python train.py --n_layer=14 --d_model=96 --n_head=3 --n_kv_head=1 --head_dim=32 --d_mlp=384 --vocab_size=32000 --activation="swiglu" --norm="rmsnorm" --norm_place="pre" --norm_eps=1e-05 --positions="rope" --rope_base=10000.0 --rope_fraction=0.75 --qk_norm=true --attn_scale=0.177 --bias="none" --tie_embeddings=false --parallel_block=false --extras=["capped logits"] --init="uniform" --init_std_qkv=0.051 --init_std_o=0.0 --init_std_up=0.051 --init_std_down=0.0 --optimizer="muon_variant" --lr=0.0202 --beta1=0.9 --weight_decay=0.011 --lr_head=0.0061 --warmup_steps=0 --schedule="wsd" --decay_fraction=0.923 --decay_shape="linear" --final_lr_fraction=0.0 --batch_tokens=32768 --seq_len=2048 --doc_mask=true --train_tokens=172200000 --steps=5256 --dataset="wikipedia_en"
Each number is 128 + 32 x the weight over its row's rms, rounded and kept within 0 to 255. Layers, rows and columns count from 0. Numbers have three digits each. The size before them is the row's rms in percent of the matrix's.

# layer 10 MLP up, 384x96, rms 0.379, rows 304-326, columns 0-95
099:146135147137183125170170091159096092115110130116073112132103084120161163085127094156193105176085141127117153126165105134089107127116126127115149101135119124091109129068097089099126061183136151110116146111137114143091088164116083178141101165123199124162176188156083086210155148124159075118
087:085160112173134159177180104117095154128115145103120075127129112160140124124155095100087110141152187159139072138094090115104179060122118176095099181129091139088092175166128126117112123171124177162113154087199184165107124154132152134087099134124119151161121086193154152095107067109154084158
100:185117148147106144134100130125093214175110151108121115141176104106099105076158155113110078105151160166102102136146104108079131109085128114135163103116147091163130105172224156108140152095182128115183196119179160107148138104170122121087040121124113148161127157114090102174121113173145112142
111:158094146187120143105135170166116168085142080155066169124142131096109100103116090116147152144133089098103115188112136133107108148104130147048117054146130151114122137057119121139128122192145201160103160190133192099114196122153179134125117090103175113134165099124119078107133165100142104139
094:068110158116118137127105135120117093127113128117095162137143155142134099036132109071099133152096173180166108112090121194142129098122127138179121124165100129150109093161127084113089076073097051079078148128134125170111139089142193132121143129118116150042140105114161156064183119089122126140
101:066132141157102149065170141096121208083104126105150158115121078139128168139117108121096133097122129139169104108107094135083168083141085092105195112146086089136178126132129122140150129136170162122159107084084100156057177167114145092126182145127057085134141145095123119133205095118149105094
101:101168155164163135081088151098134179136130104151101117131157122171174140089136167075070156179113143106136091069145160151100157121117099139101126121106087151150149114140110086165125086087115127143110158129066121173071158170095157121141188075180129091108197135172069122119116097174142178134
100:092143122065153095113092093108159149125071107105108105146098163167167100117072112077126080146110130114118178092172144127180081150094143149064093099112090095161124143098147163157146066135103111152119107195120108185169123142126118118114111128102206118117162103079099093085145146122177186147
113:136143142181179134158134153149107111146185129168177110099128127152127082090180134129166159119185123102119131136137090122120125192153168024105147138111159082114206082150118180159102098113117097135103174147100116164095127125092145168153119145120095175091163074114136079176131119073101144114
109:135102185161129144093166143126126105162113136133122154129151101137158110137210121176103142114138154136172180125150100055175139162102130125085183090169115111101178142080125103113113122125107156089185163122160167124132179206137131142153108139116143179130111175070064162173168167145138108182
097:100106121165137146127119173116110182132127177173101126110141097141080100090116114195104113179209145134091100164127113144090097155111162145177162138189104112132161148142137148157102115083118147136142169122063174132181187165110162158068120157161139156155166135197176111133109077102167118120
114:140097104084143106108117078115121113126094225118180126147150115087135167101125123090100137153177111115162145112098145120223143153105161055128116143118127082136144113097111164112094147140151106140082089157131109183151196130117092134107126174071123066102115134178079137181185144151138138155
080:130108107122134168116112163106102144095136175073160122140121119119164146127130087076141071115119108108075050119185110132139151136076183143069078135127169133125101102145143099141081141076136143092120124101147135140171117073059166108109176171067162202162095160149109127172151124181115111104
085:175110117111093151101115157131119143194136122151155184151140105171169179121097170164147143080149140141118171134107167075069074073143103140172125208170115089133089143124118091068108134091158089113126119121177108152141158156072113136085159184100115080120140134120158112108162163141178139079
095:122129117121170099164130106117102173088099133097081132136090117132138120130126060194090110179117160144079121154158121116130164133138081099121083162174155199139174126165183092101097166160209094120120148140162116174116164126120171108135154154132162132080129141107094224174102150101152151118
099:121150119140090112112097134137119157096147114155109152103151120141198121157152208074143179108100117214114144105112157121083080116096158141126122103150135101132111124055135109109078144054180094152147124193160112139158094086088147144114131060145122174147152087131056146144083133088140108117
099:132136168117072087116179134154120145066104157152127174133139065105143122088103090093148088109087129083179140081150085084114097148115081155138148125101167110161130150159200131125138132174114137085087158188078116160137131118146161179127115157143105068124064141180102158162129132198138122158
092:064123166116135111127179129172081149087132087121146117134120160122161151099076135116208140108119128177124109103107105167168100070157164117144185200111083105120170149115137104157119150179094142156123101127100111134172117149123159164139168186089146158153151084065163170066106171121134110083
102:124125126142077138097143109086163166150096120122119101155113092114127164167125121089159134156141148123189175122065187153124189168142112177086046098147139169091136138101105188140090083119154177142147129127156107079107059106109089113177159143129168116110132183146122094082135122178140188131
106:194169156168050150121103121138106073130166138130131093103093130141096079076163096091097149060192150146068181099150125145144122119044086150166127101111096145148134139143161169107139080124113154115093122129093146127136120143136148096141121081184136115156093131104138059146134182083102108117
110:145088073139169145099147203135150106155147108134144107109118113143139175138134113114163151178102180095121113116147161101149141119141097156108170091134111131146223109141128161111124092080122149142180187154076158133112090183180151150120144100102099122095116146120151125062122085152204046096
091:066076147141131168134106094099104103151116118174174151075126134189140079170080135138084119123113100151141137142132116118086118134116125178220080074149123117177096153142093145116155124136158118120194104072119121177169128116101195093120066139122077149149158112154158107072169145124165140129
098:177134126153126170187159097116153151088130137148096173137111119132124132115093120134171099133141101153144168105069135162146130131134103129100072121190058092112082121093092116173162135100099142217127127148155133128152146171100101206105089043127186066088121107132155128131157160161119156106
# layer 10 MLP down (transposed), 384x96, rms 0.187, rows 304-326, columns 0-95
097:144112110156097088157102126134154244154124148231137171083120147143090091107152097129139117103132088123086112153094143106114138151081103132102083155082160111092121161106168150095085130076082097130111137148126120095136153077178207096128124137152152164105160157113164128141112112159077121133
084:147064098116110113183096172120158137178175101170136167102067151144081166166139079137108141111120039109173115139140085075154145089160110102131113089121142153110091097163113153133152096139132099154177135151093136095131154126073137140144126038078083135083108139099124097112171087135138140090
096:146092114132150090148138087090168135171123133143093117171116138100118175126124121191099119129125100087169139174141088162125092098098175147106130104111127182186126122113088066139134127182161132137150072153115060140166107243094107121143167111159111153179141113190096107132110087133177151115
107:133129130141154144156088179096139202167158119162086112110113113092175060164129065148153152100137158123125146140146156069125112160154138111107115140093066132076090136146120113070162159146128202189121137158249082109098151135139133090157161089123099104130142121108136158150119120146106139118
096:082080171138173179147193142096138109099162214131112177163148138179138138105118107144108112115157134180155104170140123124122140098152195148171101178095127093122141074112084141128107170093108100134138125151142088151159047183141142102102122139154159116150120190171113124117121197169102119100
100:111131111094159154152118120158160110117105078128148128118120121062154181194128077122194122133099150112125124142149125126158149164091125097076090191095102163138101163086117159100120176146088074141156123182119132102132115115126106165167071163134166155105131138187106038138112145075207133114
098:160157111134092112104178137056125086137179119143146105153113084119127092132077124089196161031132176156152126198098129147112115187140138090139123182160123075144114143108120153081094132139179113112131104142158099142157128131174115187120106085116167158130158154084175143147115107080105174139
104:183125148126081162165091075144128133197091159137158163166086089110161051162088049162130139142108171169151157143195146075121161153125129127154131123141133153121128105152071137125094141112129070141065176096085111095091143165139160110161111159136143070135092117148093159120104143112092139119
113:149120136162123157135139148155170076147127015125180131164093152134059175076135151085142120184162163100177132174123110091140055107133076176075120165147141148123126131109132137069130151140149109168175125104136150141127162044080152166124088147156104130125142148103144156133106105127126114126
111:105183163088112124114156114151159146157138075151141117130084124156128180133095131077140156120151078102112153199126094116139137096157101142082158113151121111161172099149141158081189137147143069125159146158099165135127132101139085103088133133128073123175145177199157094130183201135133204088
107:130112119163090136135088168114114039110140124168163183072136112201171076153152105204072107115125132097114101077116115137073153159153147133094161103070130160116149132115090111183121134071143108129154090151165096134180113110101149102153103114111173106075169116124166117161123084140168133135
116:121148107174104191061163121120110215127070117100125134088147129183052151155161161132125118150112159119129123170164152119152210082103175144117158154101056111119079102128168175168170115095136114132113151170089161144129160113131116114130151173108168123167160106111157127130118154117116087171
092:173160103105104165126132129178163098100103128172112117155103131168116103115108157085133130124106098119141099096139117129091078184131126142167109130113154102130056117169185149110095135158135136215135171138108089135061133132208099138116157171111158070123117166091175142151162053069149113166
097:123094169084166152081159100139132185120121113180125121093135080158143071134116115139136098139164065139166125052109134137141124117091149174154121133134120163181122089041166101095113069110105121131128149116187080168077069177100117103096176140122121075102116136147145179097104099102122102120
100:121111090139114056152075133124138077111175136082122113068120153137066153098094203124090129113138102144118115134105153143167082107122094109151134129203136117148134179152112117125099126174181130127183168113111143151108157127141099121093075088121112098036085205092143110135148162132092148100
093:085109066132125158170130152162152148103158204098076129105113129116087120091138060094137098159121071164127145132133155111112178132145130157118140149171133134202090108113128090132096121086157172167119103107116125153091175194117146162199104134185112176144147186120137097120071130100095090155
097:082103100156097113106126120082140146066116151123131101154141108099105054091120113119164183121090164080132174125133100144138183163115112124097135113094166123078122161190233170133091077067078130128146156077155116107085148060128146117092129141108108116100124116120108092186146146152138121152
097:172124114109119101156128133148114132135125119144139107146166150161054090138158082160079086153164089072161139079076114131138129119186103088095167112145170145100126067141115150136123110110110114047166071109137110092111090112084132059186106050124193093153129139120088120137147091127149098145
111:146113120152136148137130104088127183212143068129150116111067108143084204158134192107075183134137148132132170168104127146137167133156126166069130085081147068113102092163159124156108067127158093117148126124130105200085150109159101128145123137094136065167113129142177159139113131125126166162
107:098119125130158078147166143136149193102110147043096098129144155126164102183142131071188139161045185120115065171154106095100111095152117123151152163199103113134136189113139150117091133106130113104138109127137137125107102145140130129110187124158111200094169088120094125146172152135128114195
104:097145152116099123121112130126078158087181110107094158106085143124143120080170135054119156089173127127166145125116120139142214172123146070146100120115195143114136144118117120061144160111149113101142142089081125193105091123144169111096094144195122143193157122119139156132145108113087093036
094:115154122087173101117097138115073178160078150147126118096183102165186081147169141106155101115122199175123145146129120189108180154144082167106116173123135090149183098158171117111137172042137124168123171111123161107124103142164085147120135164151142184131110155189111111104124137119094134179
096:120158067078064178085134109105128167094148139072151103122199122137120142117099145120136160120160144087084125154153133094129195150101196060089121085188181121123187167134084129167145139106122091112132131100079113129133135117129153152071097104094147130100115144081087177128076132124088115127
# layer 10 MLP gate, 384x96, rms 0.348, rows 305-326, columns 0-95
091:096134130141143093158137126147114134167114169176069114150139142190178102027086185154115136140143087090146108120061143115153114137106146125086137047084101123084170149169150121155142104147106117104063153067125101092153100180185066127115124132113106093133123116151167113130163143109156123113
102:056159106146106154124173159073168130121160086108148127182090149154095071134144154181120090086063116128094094135155137165104137057098135092170176127157132167130165173137071107136113138102158130127133129140092147179159167137107192107153134130125127148156148135201171122124201131090135142097
112:101143156163102131158138161104166080106173150122138131110141087172164161155114091117068087117143127109128155132118039106109091080123100144135120139129097138076164117106099144197154125099141125128119122134094183053087140110203088156145072139056158109133113124091139143128132058062116143147
098:112170063100149098139130157112094136077166133129148123128116117103079095101199119079156061061186088110102122158132077131113109148066127088120176150162121063062141160179106149171158106137171131149107078103107168103131148075153137127146148101115116157183122093140173151107093142124128117120
104:122154158111145117144176098086154201134125108154104162093090138143134098114109095133156159186125076166084051129087127189155105115100121150090139132084111162096108115140108150147122178121187114132110146121114065133122157150139115161122123129112062133058167072103070133102094093068182162114
100:076094094134092109161085096089101152126128148121118145101117161115181093137098125090132095221113068102172152131081090108147103114088133185095129130136125157127149121087145079117106108201148095116123157097074112127073155160114153148086166174128143076130107128144200080098133109184114148093
097:098099086151105119086130102096147113075107139160076124111071119169168181134083145097211152188073136128159149132122150156135104167053134132120197160115145163127128128109157131123103123117147075188131151136099140134107148117135118186107146129088141148164100173086137072098096076180101128079
106:112205105129109124078127149133121160090148158121209097128153133142115105067117136079148212105101103148143173129119146141136061140159113116122152143128086116124132091144131135146142157166092170122070200101121143128087167166109151097111132138069205077125147097122161066160151155127168160109
108:150127139125095132096072198122164188129145137099169081147105120138070124143143148163128097172120119127076086123117142150119134139152067174161156173051135172166099142084139102143144081149144130156109166083115161090110122126177168077165071139115143041111167126089167155156100130132119119092
098:104131156161130100165111144154151149101199126134074083164099124165111156106186095171125141134119118162143143173209096064032125060106144115171129103120119166144115081181114061144145107125126116143137144107111147084116117136136188124117160123086130156133126133158076070125160144106153126075
106:152165131184180089091127123104155118089171133145129071122122092190078148124144170103139157183119130142225136162140183141149109180143150105112138097111162116157094072095120130146133108170152150085073155199088115116072125134125077164147108156143129062123107139143153140122107161148099079141
088:112139175143147174118140152185173165116136137150101047146124097135083089151148137142159150165141129119165131114107131155127159165171155184160174110129133131137118063185089143111164147145134107174109174131164070081121112149208082141167076159102154121113083144104124109123149068060170136144
094:111167126146164157112086118111165131048157151067122132139130162142077154190186075119090083130087153102123148111148167148105139167169173118062143121057115172125105117115060156133159166123116118146155113076096132087083145152110129118136105123147122107162073096119108120145065080117176106162
098:105184108178108123195101161106135175169126178098114193137038178100107144149155108136162158145109149096174157140091173090155166098177148090077142078103145115136138127107122154119111084191131097116070146169139174132118134095094120166163113150116129149134168138108103108173106103098158150082
103:095103125163120137119123166142146156098176170099136116141194126169097125120082151158121102098095126062168091134125133157105113206054103106159125098119103124034179108163100130187161100131167150082123173119087150162146125127104088104076115158100152091081084133140112167131138119107158154172
098:128123067056158130132119112096179133138130145089126174120114248143138131168153087105093140130159115118155119132138141126115109149063130103134123112164126132224135106112100125097120071102097158115112093146148128117099116124086139117144195164132138180113179104089117106138143060124063108076
084:170115118122129126122078137066040137148092120132157110077155152137073111176102138156109117175170136144167184070155113147149207146134094162138121097178148130160129089154127170106146101125106161136143151135082122143124172071152146108130115060076199112144111137157118168082095131115132074146
111:092093160110119124146169124067164102125122158090157158111111203146086142126126134209141111183106104147072118199187151122170112064163144123149158121112119069175152076142180130104139159165144105129102102111163094107151120066155118119085108140098129111168090100149146170191121118098156119126
110:045077147108160108074152137118120144158093116112116109147138136083097116127149095066140116197080117056115112141122134114062123079135107171085133153102090114091114103132124125117141212154164033119131148109121120102171157112096153138099147127123140160169189166153153090162124115090117094128
107:144181189091113116128144144093101136040191142131152162213143172129075116137148147088163114089111105110163064131111152144118114095130146092156155152089144099116117097143178101157086144158087144189108110124154128085147131111054114146158128099104124064117157094121110164114080160117099169125
094:099152152121116140164138112121128137188136166096069170139080154071134138103091098124146111134141076128158127108114142117149093081158185105080153153118200174162129113172150101116161163142172080130087076083155126117133072098132166125154140048095166102140152068132167077153079154149139096129
099:215155093115148095084164172160145135137122145090156110100115136127088133167164076106122100129122160157192145106109143098107174100101177113122167093104163098113142130141136125148136142224139125146175114088068146162163168103050152149106119112110121154091158088117131108075085107061104153139